From a checkpoint of a small transformer trained on Wikipedia.
Size: width 384, 3 heads of 128, MLP 1024 squared ReGLU, vocabulary 32000, 66.8M parameters.
Architecture: rotary positions, no biases in attention or MLP, capped logits.
Training: 592M tokens, 9031 steps.
Each number is 50 + 12 x the weight over its row's rms, rounded and kept within 0 to 99. Layers, rows and columns count from 0. The size before them is the row's rms in percent of the matrix's.

# layer 3 attention key, 384x384, rms 0.0708, rows 322-349, columns 256-383
100:25 69 42 49 34 58 50 26 50 59 45 63 38 57 56 53 45 60 81 54 42 34 62 54 53 40 53 59 39 52 56 70 52 78 49 41 43 66 76 57 66 49 41 50 53 80 38 34 50 24 38 21 38 43 35 47 53 39 46 65 26 61 47 33 34 53 39 45 62 48 58 45 32 67 31 58 54 48 46 42 63 56 53 48 46 51 44 85 57 47 44 51 72 63 45 58 47 54 73 56 56 48 38 50 45 32 62 40 55 74 56 39 45 38 55 41 69 50 68 38 55 41 49 46 53 70 32 55
108:45 29 72 55 48 47 37 42 53 51 58 51 62 57 50 43 62 53 65 43 51 59 60 38 23 45 50 39 67 57 47 23 42 36 67 50 31 47 57 73 50 45 29 43 73 54 50 45 41 55 54 48 72 50 27 41 57 57 54 46 57 61 36 52 57 56 54 43 71 51 55 61 50 40 66 52 52 40 59 48 35 44 46 63 55 49 51 35 45 56 34 25 66 36 63 38 33 34 63 59 64 72 49 59 55 36 67 38 50 78 37 54 66 48 51 56 40 60 69 54 55 54 40 52 53 65 60 40
106:53 43 40 44 61 39 25 29 41 53 27 27 63 43 44 37 41 61 53 43 61 56 42 46 36 36 47 46 52 52 69 46 39 59 57 52 58 51 51 62 62 40 54 57 51 50 51 40 60 44 73 53 35 27 62 51 61 69 47 60 41 46 40 46 45 55 42 30 52 27 41 66 31 36 64 52 46 55 46 54 56 61 52 56 61 26 48 52 54 54 54 61 67 36 36 44 58 42 68 69 60 52 43 52 19 35 15 57 55 28 48 40 22 52 73 38 47 74 56 54 42 60 55 51 29 49 28 50
105:50 65 51 47 51 65 48 51 32 74 51 58 48 44 46 61 68 53 53 50 61 52 42 50 68 39 67 53 55 17 43 37 31 68 51 50 51 55 59 44 23 43 33 36 52 43 25 45 33 56 42 48 48 52 63 57 48 52 47 32 48 38 58 58 43 74 48 34 64 48 50 69 48 65 60 54 29 42 43 60 22 63 56 53 49 48 50 51 57 61 45 56 45 21 45 45 38 47 56 19 47 53 38 65 39 51 69 38 43 39 66 62 68 51 39 54 53 63 76 57 67 52 48 44 53 34 53 46
095:58 41 38 61 41 73 49 48 35 34 57 32 65 42 47 60 67 33 66 44 41 58 45 65 55 52 38 66 34 44 72 33 43 42 63 55 50 60 52 66 33 51 46 56 59 52 47 34 66 46 23 57 48 64 60 51 52 48 45 46 39 35 61 47 35 60 56 52 31 67 54 68 50 50 53 49 50 59 43 49 35 44 37 49 67 43 58 50 39 49 57 57 59 28 58 55 59 52 63 54 42 48 53 76 72 69 57 24 56 46 61 49 49 49 51 46 47 49 45 45 52 62 55 59 57 63 43 38
105:29 57 74 65 36 63 65 45 55 42 39 54 74 58 36 55 50 52 60 62 45 57 30 51 56 39 47 43 46 56 67 50 44 39 65 38 57 52 39 39 44 46 42 61 41 38 43 51 56 50 52 43 30 60 55 53 35 52 55 33 47 55 50 39 43 54 55 58 47 59 55 54 40 48 56 41 33 44 53 48 58 39 20 41 73 46 46 48 67 67 37 54 66 37 34 56 50 42 70 37 33 58 71 52 41 58 33 52 36 49 53 45 51 75 70 49 48 48 37 44 57 45 81 55 28 59 42 23
098:66 40 43 46 60 57 51 44 51 54 79 43 51 37 47 91 39 46 53 55 47 74 57 45 72 59 59 56 52 52 60 34 50 40 53 56 59 46 40 38 33 34 74 51 43 45 55 40 46 56 59 33 52 50 46 44 57 48 51 59 32 47 40 53 53 63 66 62 37 57 30 57 36 55 43 55 27 43 33 54 63 53 62 46 56 84 61 38 47 29 43 41 40 19 58 36 59 42 43 33 46 42 51 41 74 57 58 59 28 46 52 68 40 56 69 67 51 32 84 40 60 60 49 44 51 43 53 45
097:51 31 69 57 41 36 45 46 36 61 76 41 40 59 40 53 58 41 55 55 60 63 48 51 53 75 50 52 34 64 44 60 40 53 41 42 41 57 49 56 43 39 61 54 70 46 55 55 41 40 51 51 45 38 55 54 28 44 49 47 63 54 64 51 49 51 66 26 45 54 27 72 71 66 60 44 53 24 58 66 47 23 76 72 56 41 50 52 55 78 71 44 72 31 54 39 55 49 52 49 41 64 50 48 69 57 36 43 48 33 66 65 53 48 42 66 36 41 49 49 48 42 41 33 57 49 44 59
104:51 62 58 29 54 60 57 27 38 53 57 29 59 65 57 57 51 41 51 64 43 58 64 36 38 40 53 48 38 22 45 49 37 27 39 38 41 68 47 54 49 65 57 59 66 44 49 55 59 56 52 59 51 29 46 64 72 35 37 54 53 53 60 60 56 49 61 56 66 49 25 69 65 58 59 26 61 45 51 53 40 60 59 58 64 62 42 49 54 54 65 82 25 49 47 60 57 43 55 67 40 37 27 44 47 54 30 37 59 60 58 37 48 65 48 47 60 44 62 49 60 55 52 69 44 48 48 35
100:47 21 38 24 51 50 55 46 32 38 45 41 50 43 58 54 46 39 53 44 32 51 61 59 39 65 52 50 69 73 52 63 65 48 56 23 52 45 52 51 50 52 64 56 51 36 71 37 49 56 30 47 35 24 58 54 22 40 37 54 52 53 26 27 48 51 55 57 44 35 63 43 75 43 73 53 62 38 47 41 55 60 47 51 75 35 50 66 44 58 41 56 61 57 60 53 51 28 67 57 43 50 47 28 41 53 22 54 62 53 57 38 44 45 51 33 32 72 59 44 55 52 34 61 33 36 46 63
098:45 54 46 52 39 46 58 46 44 37 48 46 45 76 49 45 42 49 57 42 50 44 42 53 62 67 36 52 61 45 44 68 51 63 34 58 50 44 47 45 49 34 54 62 57 40 35 46 77 43 43 65 66 65 53 56 73 52 55 51 37 49 58 22 53 49 47 67 58 48 55 33 52 47 66 59 55 53 47 51 64 53 59 45 45 60 50 33 47 13 48 61 67 55 55 60 39 64 61 38 53 47 28 47 61 54 47 44 65 41 31 47 62 50 46 56 57 51 65 59 48 31 56 36 57 67 67 48
102:38 65 37 32 48 45 45 34 57 41 63 34 52 56 47 66 72 66 47 61 52 30 57 48 39 46 37 56 72 56 59 60 36 38 54 55 42 42 44 53 57 24 20 44 58 68 60 62 45 40 44 36 59 49 28 55 37 63 26 51 38 52 62 44 63 58 43 52 57 38 33 52 47 51 31 17 56 44 53 54 55 53 54 57 18 42 70 46 59 41 52 61 48 26 57 50 90 51 37 54 64 23 49 39 54 47 69 50 36 41 45 70 53 28 58 43 61 61 48 56 28 57 47 51 49 64 59 40
100:25 61 60 59 44 46 68 60 64 41 49 41 48 42 53 51 54 30 72 52 40 47 28 57 61 40 47 57 41 17 59 45 38 42 45 48 61 58 47 52 74 56 47 61 70 59 55 52 55 43 63 36 56 28 56 50 28 34 71 57 42 66 57 65 55 65 51 46 51 33 49 41 45 55 40 30 57 48 33 41 41 62 61 56 42 70 49 65 21 46 76 36 41 53 58 39 50 32 55 65 52 58 34 48 57 33 71 54 45 53 64 44 50 42 53 61 42 44 65 79 52 30 34 55 57 51 73 61
102:54 54 66 45 40 54 69 49 27 50 58 63 63 35 52 66 65 47 59 65 43 48 29 49 67 47 61 22 46 39 63 54 46 59 59 65 44 69 51 57 35 57 55 55 54 35 66 42 52 52 33 31 61 45 61 65 53 81 28 45 65 38 33 82 71 58 50 28 53 55 59 69 32 38 35 46 58 57 63 37 56 53 48 38 71 57 69 53 36 54 50 35 55 34 37 49 57 49 59 71 51 41 61 42 47 29 45 29 44 55 64 65 56 66 58 52 59 58 41 49 69 37 44 56 60 37 55 48
099:50 30 58 43 53 54 44 72 60 56 44 25 33 42 45 46 45 33 34 34 45 40 57 44 69 36 33 55 56 39 50 56 46 63 40 38 53 38 41 52 47 59 50 43 42 40 54 51 66 55 40 51 55 53 53 62 45 62 39 49 33 63 61 69 36 76 26 58 52 48 41 39 53 38 40 50 29 55 64 72 56 72 47 68 52 58 28 63 52 54 48 50 64 32 43 49 34 56 38 45 41 38 55 50 43 56 60 32 45 42 64 81 38 49 22 71 65 64 52 52 30 50 57 85 50 57 70 26
093:44 63 81 55 70 58 71 50 71 54 37 38 65 43 55 39 50 50 42 69 44 53 52 38 57 43 47 31 42 52 55 58 61 43 34 44 56 67 49 63 55 58 32 10 52 34 61 45 71 45 56 50 41 43 42 66 59 33 60 56 51 46 69 39 45 22 56 53 37 40 83 47 48 41 69 51 37 65 44 47 46 72 41 33 51 49 46 47 46 46 48 55 45 53 55 52 62 54 52 69 57 70 80 60 59 51 61 53 82 44 51 45 61 48 50 40 37 52 52 55 38 32 38 55 52 63 42 53
106:43 53 39 55 60 32 46 48 31 41 60 47 41 37 65 25 40 48 53 63 55 52 53 46 47 78 53 44 76 72 40 40 50 53 35 56 28 60 63 49 63 37 56 77 36 54 37 65 43 53 57 51 52 49 28 42 51 40 67 65 37 45 39 49 50 40 37 59 35 58 51 42 46 56 54 56 56 50 52 54 55 42 49 63 38 47 32 44 47 39 72 42 66 45 62 23 41 47 72 42 57 63 82 27 53 64 34 58 61 59 15 37 67 55 61 31 51 57 39 43 32 50 51 66 42 47 47 62
096:48 50 42 58 50 48 43 52 64 88 33 66 69 36 45 56 55 45 43 49 46 60 38 63 53 42 57 65 31 48 68 60 57 41 38 52 55 47 67 23 51 56 70 47 64 76 59 30 62 40 42 59 51 68 62 45 20 35 39 41 35 50 31 44 51 66 48 25 63 52 39 59 56 49 46 56 40 58 45 53 52 36 51 75 46 58 58 66 53 45 58 47 47 26 71 88 35 21 40 49 51 30 57 51 63 39 35 43 39 54 49 61 61 45 43 45 44 55 72 33 46 62 52 40 50 55 73 49
108:61 24 54 59 43 39 41 43 57 44 32 49 51 24 49 43 42 78 37 37 57 33 39 54 42 48 46 43 43 39 59 36 60 39 49 44 54 60 52 66 43 50 46 42 52 49 53 66 70 15 47 73 60 60 59 42 48 33 48 63 56 42 50 62 60 49 53 29 50 63 54 36 36 52 49 71 69 51 51 48 34 43 70 49 44 56 45 53 58 57 67 37 32 43 67 38 52 60 47 40 56 49 38 40 55 57 70 45 48 42 43 53 58 70 56 50 34 38 60 28 33 55 38 53 46 46 32 54
096:53 33 25 61 37 52 46 50 62 50 48 47 42 35 53 65 43 71 20 63 31 53 57 51 59 40 36 61 27 51 56 52 50 48 52 58 64 53 55 37 57 59 58 54 64 36 75 55 45 48 59 58 53 48 58 37 35 48 56 47 49 68 50 72 69 61 61 63 56 57 46 52 53 16 40 69 43 46 53 49 51 59 52 62 38 49 57 52 22 45 50 38 52 49 53 43 41 37 36 36 54 46 47 58 31 55 46 37 60 67 63 55 46 42 47 24 68 27 60 49 44 56 39 56 57 62 40 54
116:60 34 43 57 38 34 68 46 72 79 27 43 42 58 36 57 48 37 63 28 54 66 46 59 55 31 44 36 36 53 44 36 38 38 43 63 46 77 64 57 21 49 39 36 44 38 57 41 48 49 69 57 58 61 56 37 40 50 56 63 55 49 53 44 64 65 61 30 61 56 71 50 20 53 50 71 50 63 42 30 65 47 66 29 40 57 49 47 48 69 56 49 45 39 46 34 30 72 52 60 53 35 72 65 66 60 66 57 30 56 54 42 41 49 37 46 50 62 47 54 61 51 45 64 51 61 38 55
100:62 53 54 87 64 74 53 34 48 52 73 48 69 39 37 40 56 46 28 57 52 45 55 49 37 35 37 57 41 43 62 46 43 59 50 58 64 34 52 62 57 35 52 62 71 51 57 42 60 70 51 42 28 70 50 34 35 43 41 40 64 54 50 38 30 44 51 80 37 55 61 54 62 56 60 41 52 38 46 41 64 51 59 57 73 35 62 43 42 76 23 41 57 48 50 50 31 39 47 49 44 43 52 44 57 38 49 57 60 41 45 45 63 36 58 29 62 60 49 31 27 62 44 31 48 67 65 75
102:31 69 50 53 53 47 42 35 49 39 49 55 49 40 40 58 57 67 69 20 65 52 40 54 62 52 39 56 40 43 40 58 42 48 49 65 60 51 69 63 48 56 54 52 49 39 53 44 58 52 40 38 54 43 60 45 32 43 52 43 53 45 31 46 38 49 62 56 68 46 30 43 59 55 61 58 48 40 50 21 40 46 46 50 29 37 72 38 52 34 67 63 70 42 51 68 38 59 38 47 35 51 55 60 34 45 40 39 27 47 45 49 60 65 50 67 46 26 48 50 63 70 44 41 26 38 73 62
107:42 44 30 38 48 25 75 44 52 54 46 42 57 57 75 32 39 43 43 45 51 36 64 57 46 37 40 67 42 44 60 47 38 66 43 50 35 70 66 43 52 39 61 34 64 33 45 70 53 47 47 52 41 43 35 62 45 54 64 57 70 31 64 48 44 26 52 35 52 46 67 45 26 65 49 65 31 51 38 35 57 53 57 43 60 40 57 52 53 61 45 40 43 45 54 53 53 25 35 46 75 50 33 54 54 63 58 56 54 57 44 44 46 56 50 58 60 34 57 54 77 20 47 38 73 35 49 46
107:68 63 74 58 67 49 45 77 37 43 51 61 63 65 43 62 67 46 43 65 48 31 45 46 53 50 29 57 50 51 59 70 58 68 59 52 58 41 27 35 54 38 62 54 56 67 44 73 67 34 61 63 45 38 37 59 54 57 45 76 29 49 58 41 47 64 45 48 35 26 37 55 66 50 65 59 56 50 70 58 61 32 41 53 59 66 53 57 54 15 40 69 33 68 56 60 49 52 66 53 52 41 15 65 59 63 58 38 47 45 57 55 53 57 46 65 57 49 46 38 71 28 54 43 57 48 37 58
096:41 46 52 67 60 57 37 48 61 37 48 15 62 73 68 37 64 59 63 52 53 85 43 50 39 71 54 67 40 42 58 56 54 47 50 64 59 42 43 44 72 54 46 36 52 58 48 62 51 50 48 45 61 44 50 50 43 58 78 68 44 55 62 39 66 50 33 58 68 52 68 52 51 50 52 51 59 29 43 56 66 59 68 48 60 68 46 44 49 46 55 66 73 49 70 36 50 43 47 50 53 36 34 42 41 57 43 60 69 43 48 58 53 52 55 17 34 41 59 45 54 41 36 35 61 49 51 54
092:46 46 38 59 44 40 56 32 40 44 64 52 46 31 51 43 40 60 35 47 49 38 50 42 43 58 61 47 35 43 43 39 66 44 65 45 55 57 50 59 65 55 63 42 27 62 38 65 60 47 55 59 53 61 77 40 52 54 35 49 59 63 51 67 62 62 45 41 40 36 36 49 67 38 72 40 49 37 49 40 51 55 49 27 43 56 69 58 40 29 50 41 53 56 34 35 54 72 53 58 41 66 52 55 63 45 58 69 55 60 49 47 34 74 52 51 63 61 73 65 42 58 51 61 33 37 52 14
108:32 48 41 41 44 31 45 40 40 19 51 32 14 25 67 39 51 44 54 47 52 35 49 72 57 61 54 36 40 58 59 41 46 32 72 51 37 47 71 53 45 38 52 56 61 29 52 23 47 63 41 55 46 40 53 36 44 52 35 57 43 66 69 56 49 63 46 55 53 42 51 47 65 57 66 68 45 61 68 75 35 35 26 56 57 40 48 62 53 48 58 41 51 42 53 48 62 36 49 53 39 40 51 57 50 43 64 43 57 68 46 33 53 38 53 55 52 43 48 55 62 39 52 50 20 43 64 64
# layer 3 attention query, 384x384, rms 0.0732, rows 323-349, columns 256-383
100:50 61 49 59 70 43 42 61 52 56 30 34 41 37 49 45 48 49 26 64 48 55 69 65 41 37 37 50 39 50 62 52 47 54 86 44 64 67 68 58 40 45 59 60 48 38 56 34 68 56 36 56 53 54 53 46 47 53 73 32 54 47 47 66 50 53 72 61 53 71 53 43 52 27 51 62 58 56 39 52 51 58 51 24 62 39 34 69 50 52 49 51 48 41 33 56 52 43 53 52 37 42 65 52 38 61 51 40 61 55 86 48 37 63 58 46 38 39 48 33 65 28 41 51 42 50 57 45
108:49 44 73 53 50 40 44 48 52 33 31 30 42 52 57 52 47 51 38 52 63 41 33 34 50 37 84 60 42 55 39 49 33 05 39 42 58 47 47 58 37 48 58 55 24 56 55 37 68 33 50 52 38 73 42 35 67 53 65 51 38 63 68 58 53 53 33 47 54 37 57 67 63 42 38 50 59 50 67 51 25 52 45 61 52 67 59 68 56 51 58 36 55 47 42 38 72 36 46 42 35 51 46 58 54 62 63 33 40 51 51 41 40 57 24 37 62 66 51 67 35 33 52 49 43 50 42 53
097:54 42 39 51 33 44 25 43 64 35 53 42 39 58 51 42 42 55 32 39 46 23 67 47 46 51 60 63 52 35 46 59 81 50 43 38 46 51 56 58 21 63 49 48 42 45 65 36 35 43 56 27 41 60 76 63 50 34 58 56 48 53 30 41 62 21 13 65 50 32 44 64 74 34 42 45 43 54 62 55 59 65 45 62 51 58 40 53 67 59 41 46 23 54 60 57 53 42 38 37 64 62 54 69 52 64 26 43 23 52 46 56 51 55 60 45 49 22 52 48 52 76 52 39 68 64 61 49
089:52 44 45 22 58 68 59 53 57 37 60 38 54 38 38 52 66 44 41 27 30 30 54 47 51 46 32 50 73 56 52 51 59 35 40 38 41 52 68 44 57 45 64 39 46 55 31 44 50 25 52 48 44 28 20 67 20 34 51 65 52 46 43 67 64 47 45 53 48 37 70 50 52 62 53 42 66 53 32 49 43 60 73 35 68 42 33 35 57 37 67 51 55 65 57 50 41 61 33 52 35 38 28 62 35 53 51 51 57 50 44 52 65 48 60 44 43 37 61 46 50 47 37 45 67 51 31 44
097:85 35 56 59 40 44 48 63 57 67 52 72 60 48 41 48 62 40 54 34 29 73 44 31 49 59 49 59 51 37 56 47 51 43 51 71 30 39 49 53 64 32 63 29 64 17 52 47 58 52 60 26 66 48 34 65 71 54 86 44 67 55 43 35 52 52 61 57 55 53 63 53 54 59 43 38 46 39 62 43 70 50 60 55 62 56 55 29 32 27 61 53 55 42 50 45 50 63 48 60 51 74 40 58 54 41 65 42 40 43 32 35 34 41 47 51 71 38 52 43 38 40 45 50 69 72 35 56
126:54 33 63 62 31 54 52 63 67 57 39 44 46 63 63 69 80 51 29 49 56 33 42 56 39 51 36 54 32 62 28 58 58 44 56 61 53 59 49 43 69 64 63 67 48 43 71 55 53 41 52 57 67 45 44 36 41 54 56 62 62 43 44 61 59 45 51 41 53 51 65 34 43 48 55 63 50 68 48 57 43 27 57 55 57 59 46 58 58 49 54 20 34 43 58 40 23 48 39 47 60 56 38 30 43 50 61 51 35 53 17 49 51 69 57 39 52 57 57 50 51 54 47 49 63 35 48 70
097:56 61 24 36 50 71 63 78 48 62 51 45 60 56 65 36 53 47 51 45 79 35 31 54 52 54 43 57 55 32 36 58 60 46 44 43 62 41 34 62 54 64 65 41 45 39 42 28 60 54 28 46 47 67 57 50 30 66 60 20 68 53 53 46 21 30 53 57 59 54 50 34 69 45 41 32 39 77 34 56 50 51 40 32 76 46 45 39 36 19 47 51 39 51 35 29 50 43 54 50 61 36 52 25 61 55 63 77 22 60 54 43 35 52 51 46 40 58 49 38 43 73 56 68 58 30 64 59
106:41 46 56 32 40 63 50 63 45 43 31 39 49 64 85 33 37 46 61 46 52 71 70 34 49 47 47 47 64 39 49 42 37 38 39 55 45 82 53 26 51 42 50 63 45 60 79 47 54 60 64 57 44 55 45 47 35 55 60 47 48 72 53 50 41 42 56 77 51 31 70 60 56 57 43 18 31 61 28 58 66 46 53 71 61 42 46 48 51 50 17 35 66 26 56 22 64 57 35 52 42 55 38 47 61 55 54 46 51 60 32 48 32 47 42 47 43 44 58 72 25 60 61 44 47 37 51 41
094:53 66 58 10 27 62 46 57 51 42 22 52 43 64 54 50 36 46 56 48 69 43 41 55 28 53 55 54 46 43 31 43 64 67 50 51 62 51 40 50 52 55 60 61 65 46 57 49 48 50 52 54 40 49 63 49 48 51 41 61 35 71 23 50 37 65 41 45 48 59 42 54 65 55 45 54 35 70 57 52 41 51 46 62 35 50 46 59 55 56 59 57 53 57 39 53 59 51 61 45 64 52 51 38 54 52 69 52 33 50 61 48 70 72 33 43 54 40 31 48 38 29 58 44 62 45 62 48
096:33 53 44 75 51 43 44 49 49 35 48 54 41 33 58 30 59 50 32 66 71 39 39 55 25 45 52 51 55 65 70 50 63 58 59 43 43 44 37 56 31 53 47 46 30 77 64 27 53 47 44 41 47 71 58 44 54 72 57 41 36 57 38 54 62 53 60 51 28 56 50 40 45 62 51 33 20 24 55 48 17 35 24 60 59 54 46 46 61 22 59 75 44 55 68 63 73 67 59 47 47 59 63 47 66 62 36 68 37 56 42 61 46 45 37 45 31 43 41 45 62 45 64 31 57 55 41 51
104:42 48 14 55 52 50 52 61 66 46 53 31 44 63 65 58 36 40 49 35 41 40 66 66 39 40 47 60 81 27 34 60 39 44 60 64 81 48 56 38 49 48 63 46 46 52 36 62 42 45 71 52 62 46 42 31 39 45 47 45 41 65 38 54 65 48 48 43 45 40 49 60 46 31 74 46 53 64 77 52 73 34 50 38 49 43 51 64 45 63 66 39 47 43 43 43 43 56 48 43 66 51 23 39 55 50 35 47 60 49 44 76 52 63 36 48 46 77 56 40 66 60 44 35 57 43 52 53
093:46 58 64 69 39 64 49 50 73 47 67 37 59 49 53 55 37 24 45 56 41 41 42 53 56 60 68 49 65 65 57 49 49 64 57 49 44 56 32 52 56 66 67 62 35 53 42 63 61 67 46 55 57 40 36 33 41 59 38 62 48 55 49 52 66 62 63 66 33 24 44 44 59 33 60 47 55 64 71 57 59 73 58 34 46 46 41 60 41 39 62 46 44 38 50 63 68 41 57 47 50 24 57 75 53 59 31 21 64 46 57 60 52 59 49 79 60 50 63 44 66 56 43 40 47 45 58 34
103:59 44 36 27 30 35 77 52 57 57 46 50 72 51 59 54 50 56 35 50 55 56 59 65 40 47 37 78 50 45 36 20 63 50 32 46 58 62 54 69 57 43 54 40 42 45 34 43 66 32 57 26 62 51 44 37 54 69 50 55 49 44 39 64 56 47 64 69 49 40 63 41 65 20 47 24 41 58 42 58 57 60 61 48 48 47 60 42 65 61 31 58 42 24 52 56 66 33 52 59 49 43 61 47 43 54 45 71 49 54 41 47 54 37 81 55 32 41 51 53 17 58 61 33 65 60 49 67
094:46 66 37 52 42 67 55 36 43 43 60 58 41 38 55 72 62 53 44 40 36 49 64 45 55 68 28 46 35 68 65 45 41 43 45 48 58 47 66 45 44 17 44 54 67 52 45 55 62 59 59 28 64 68 53 33 28 29 40 50 38 44 42 72 60 54 38 46 41 10 60 68 44 71 41 58 29 60 41 48 46 34 66 52 56 55 43 38 60 48 40 40 38 53 50 55 71 64 18 45 42 56 59 62 61 54 47 21 48 40 48 57 65 60 49 66 32 62 48 40 47 50 53 61 35 56 72 46
097:53 29 54 61 68 38 41 46 72 50 50 56 63 60 62 28 62 68 57 51 72 66 49 35 25 54 57 54 28 46 55 51 45 44 35 57 53 75 38 52 49 58 53 55 41 79 56 43 76 52 41 71 47 28 60 58 76 61 51 54 59 65 32 62 58 23 30 37 49 44 41 60 60 44 30 40 65 51 60 43 59 51 63 62 55 55 52 42 42 43 56 60 69 59 43 46 55 66 47 64 56 66 51 49 54 55 37 40 41 44 67 46 45 41 54 42 62 49 60 77 36 53 61 52 27 35 60 53
092:34 74 44 58 53 44 59 71 58 62 31 53 63 73 39 57 07 62 59 56 50 52 53 59 46 46 25 61 32 26 49 57 63 57 59 25 54 64 50 43 58 65 53 59 62 62 34 58 69 53 41 63 47 51 64 66 53 59 52 42 48 62 55 36 47 53 49 44 67 50 39 43 40 57 35 53 59 62 41 54 71 43 48 51 46 36 51 49 51 46 27 42 48 86 30 55 43 20 64 63 53 47 30 48 63 45 57 58 52 47 36 54 50 35 52 65 37 46 55 53 68 33 54 67 48 65 47 24
096:57 48 72 35 49 46 49 75 61 53 14 28 48 31 43 56 57 35 35 46 63 50 43 30 58 47 63 64 32 37 51 50 43 45 57 48 48 41 62 39 45 41 50 35 54 51 61 45 48 45 55 52 49 62 43 42 50 55 68 51 45 38 37 36 86 67 44 52 45 35 42 40 50 64 51 44 45 42 51 38 43 63 72 54 61 64 39 69 26 67 61 25 47 36 34 47 58 57 33 50 61 66 59 59 58 45 66 43 56 40 38 66 31 50 51 53 34 47 40 54 63 42 49 57 35 33 59 42
120:66 46 45 44 53 31 48 38 51 54 31 75 56 51 51 60 45 30 42 18 67 53 61 43 46 65 46 44 29 35 26 50 38 46 57 37 57 50 52 49 51 47 88 65 34 48 50 51 24 48 51 70 63 25 69 49 53 64 63 53 54 49 56 28 50 65 43 41 38 47 63 46 57 51 48 44 57 38 61 41 35 32 72 51 48 42 44 49 68 58 52 63 63 61 43 41 51 65 48 51 41 52 27 42 47 51 41 71 43 53 48 48 43 56 56 54 51 64 63 66 36 58 54 51 37 31 59 55
097:45 59 35 41 44 61 50 64 61 48 78 43 65 54 63 52 52 62 58 51 57 34 51 49 69 42 40 52 55 66 51 57 49 57 41 50 68 57 60 36 49 48 38 44 65 35 62 42 52 61 34 51 41 31 45 60 41 50 37 61 37 31 50 60 53 42 52 47 63 55 73 69 43 37 23 56 51 40 71 70 55 46 55 46 54 61 34 50 53 55 52 49 53 37 45 35 25 46 62 58 55 58 50 65 10 42 52 39 36 55 66 56 65 33 49 44 50 46 74 38 36 49 60 42 57 51 29 54
109:61 28 58 45 57 49 34 35 45 49 30 46 47 45 36 69 53 51 67 35 53 36 26 44 49 59 36 15 46 61 44 63 55 57 54 43 45 43 41 55 59 42 55 63 50 43 42 51 39 53 49 37 42 65 44 63 69 49 55 55 52 54 46 36 57 60 48 33 45 59 55 38 51 53 42 40 60 40 38 47 30 48 51 56 51 60 75 53 58 48 66 38 36 53 61 54 63 78 68 44 46 56 38 36 70 70 51 44 55 55 53 54 74 81 63 47 52 69 51 72 32 40 51 46 72 36 36 62
091:73 43 50 40 38 30 53 45 46 37 44 63 59 25 45 56 42 58 59 72 44 36 39 51 52 60 63 15 63 60 62 42 30 53 52 50 58 56 52 44 65 56 49 54 54 48 46 34 73 66 61 65 68 32 51 65 66 51 36 80 54 31 58 41 45 44 72 61 52 62 44 57 34 35 40 73 49 59 72 48 42 47 56 64 66 47 25 48 72 22 46 40 52 53 46 50 40 58 64 27 52 31 70 52 38 64 42 60 54 46 31 36 36 34 50 52 44 40 47 43 40 48 42 60 45 52 48 57
100:58 40 36 47 37 48 39 59 51 26 44 41 66 67 51 63 44 62 40 65 38 62 72 55 42 50 59 45 54 74 49 56 40 41 70 36 39 54 29 34 46 54 52 44 51 41 69 49 35 50 57 52 51 28 53 59 50 45 53 30 54 63 44 68 37 59 54 61 41 44 46 57 32 69 59 46 66 76 33 63 47 47 60 51 43 37 48 35 48 47 69 47 37 62 51 44 30 77 73 47 53 51 53 37 62 46 48 54 51 53 60 65 48 74 61 76 48 29 67 40 65 76 31 62 72 57 61 29
099:59 54 62 29 33 23 69 64 58 53 59 71 65 43 53 43 38 55 34 52 60 63 67 46 60 51 40 42 38 36 52 61 55 39 62 70 23 57 33 43 31 45 39 64 67 43 43 58 63 37 60 51 55 42 50 39 58 47 53 54 54 41 42 53 50 18 75 31 64 36 48 46 48 45 55 45 46 45 55 49 17 68 33 61 37 49 44 37 44 61 59 68 41 40 54 57 50 54 54 44 55 40 39 30 77 58 50 51 56 43 68 51 60 62 64 51 48 53 49 37 54 47 17 35 56 41 54 41
100:64 51 67 61 47 59 69 42 68 38 59 53 55 23 49 45 35 37 45 49 48 60 44 47 76 32 30 44 52 48 56 56 48 58 50 57 47 41 41 40 46 48 44 60 36 55 17 25 52 85 68 59 62 49 50 58 22 31 44 48 42 52 46 37 71 42 44 45 52 69 50 59 52 67 48 48 55 57 41 29 46 48 31 58 68 67 59 70 72 59 85 59 50 37 50 69 60 35 55 13 54 60 43 75 52 55 59 52 38 73 63 34 72 68 27 27 68 50 50 52 49 39 62 66 51 58 49 73
096:47 49 32 42 59 65 61 44 46 47 69 44 52 29 33 43 75 62 33 36 40 46 48 58 42 38 47 60 38 48 22 60 41 57 56 65 40 45 61 43 50 59 39 45 60 43 48 61 57 65 34 49 47 49 50 57 84 58 49 46 41 57 55 48 51 47 33 53 29 60 39 68 49 35 52 69 54 65 38 44 52 56 56 99 24 45 62 47 44 35 51 78 60 47 39 49 68 50 75 53 43 31 43 50 60 51 46 47 33 56 39 38 47 44 41 54 49 48 51 34 50 66 52 55 51 71 34 46
105:35 55 65 41 61 51 52 56 54 56 48 51 68 41 61 35 41 37 38 60 40 40 42 61 41 61 59 47 51 55 65 63 53 57 63 42 32 76 33 70 34 40 41 62 58 39 54 39 69 49 58 55 25 75 52 47 45 35 42 63 42 42 69 40 41 52 47 45 35 67 63 40 57 63 43 51 68 48 56 47 37 51 63 55 42 51 57 58 83 38 29 68 71 77 53 57 54 22 54 49 32 45 68 43 55 57 53 44 35 40 66 60 53 39 48 37 28 41 67 53 68 46 57 59 66 61 36 51
097:64 43 31 61 50 40 39 42 49 45 33 35 49 49 60 50 45 55 34 55 54 43 48 14 46 36 77 36 29 44 16 59 53 64 52 41 56 65 48 35 53 53 40 65 56 38 52 57 49 57 54 44 50 46 44 48 53 48 56 59 54 55 48 51 57 54 53 59 39 28 38 79 42 66 61 35 51 62 38 77 50 43 61 43 39 46 36 37 71 42 45 40 59 58 37 39 74 46 55 47 57 63 58 79 49 40 51 37 36 57 46 55 36 43 56 47 38 40 57 53 46 56 56 42 44 60 52 15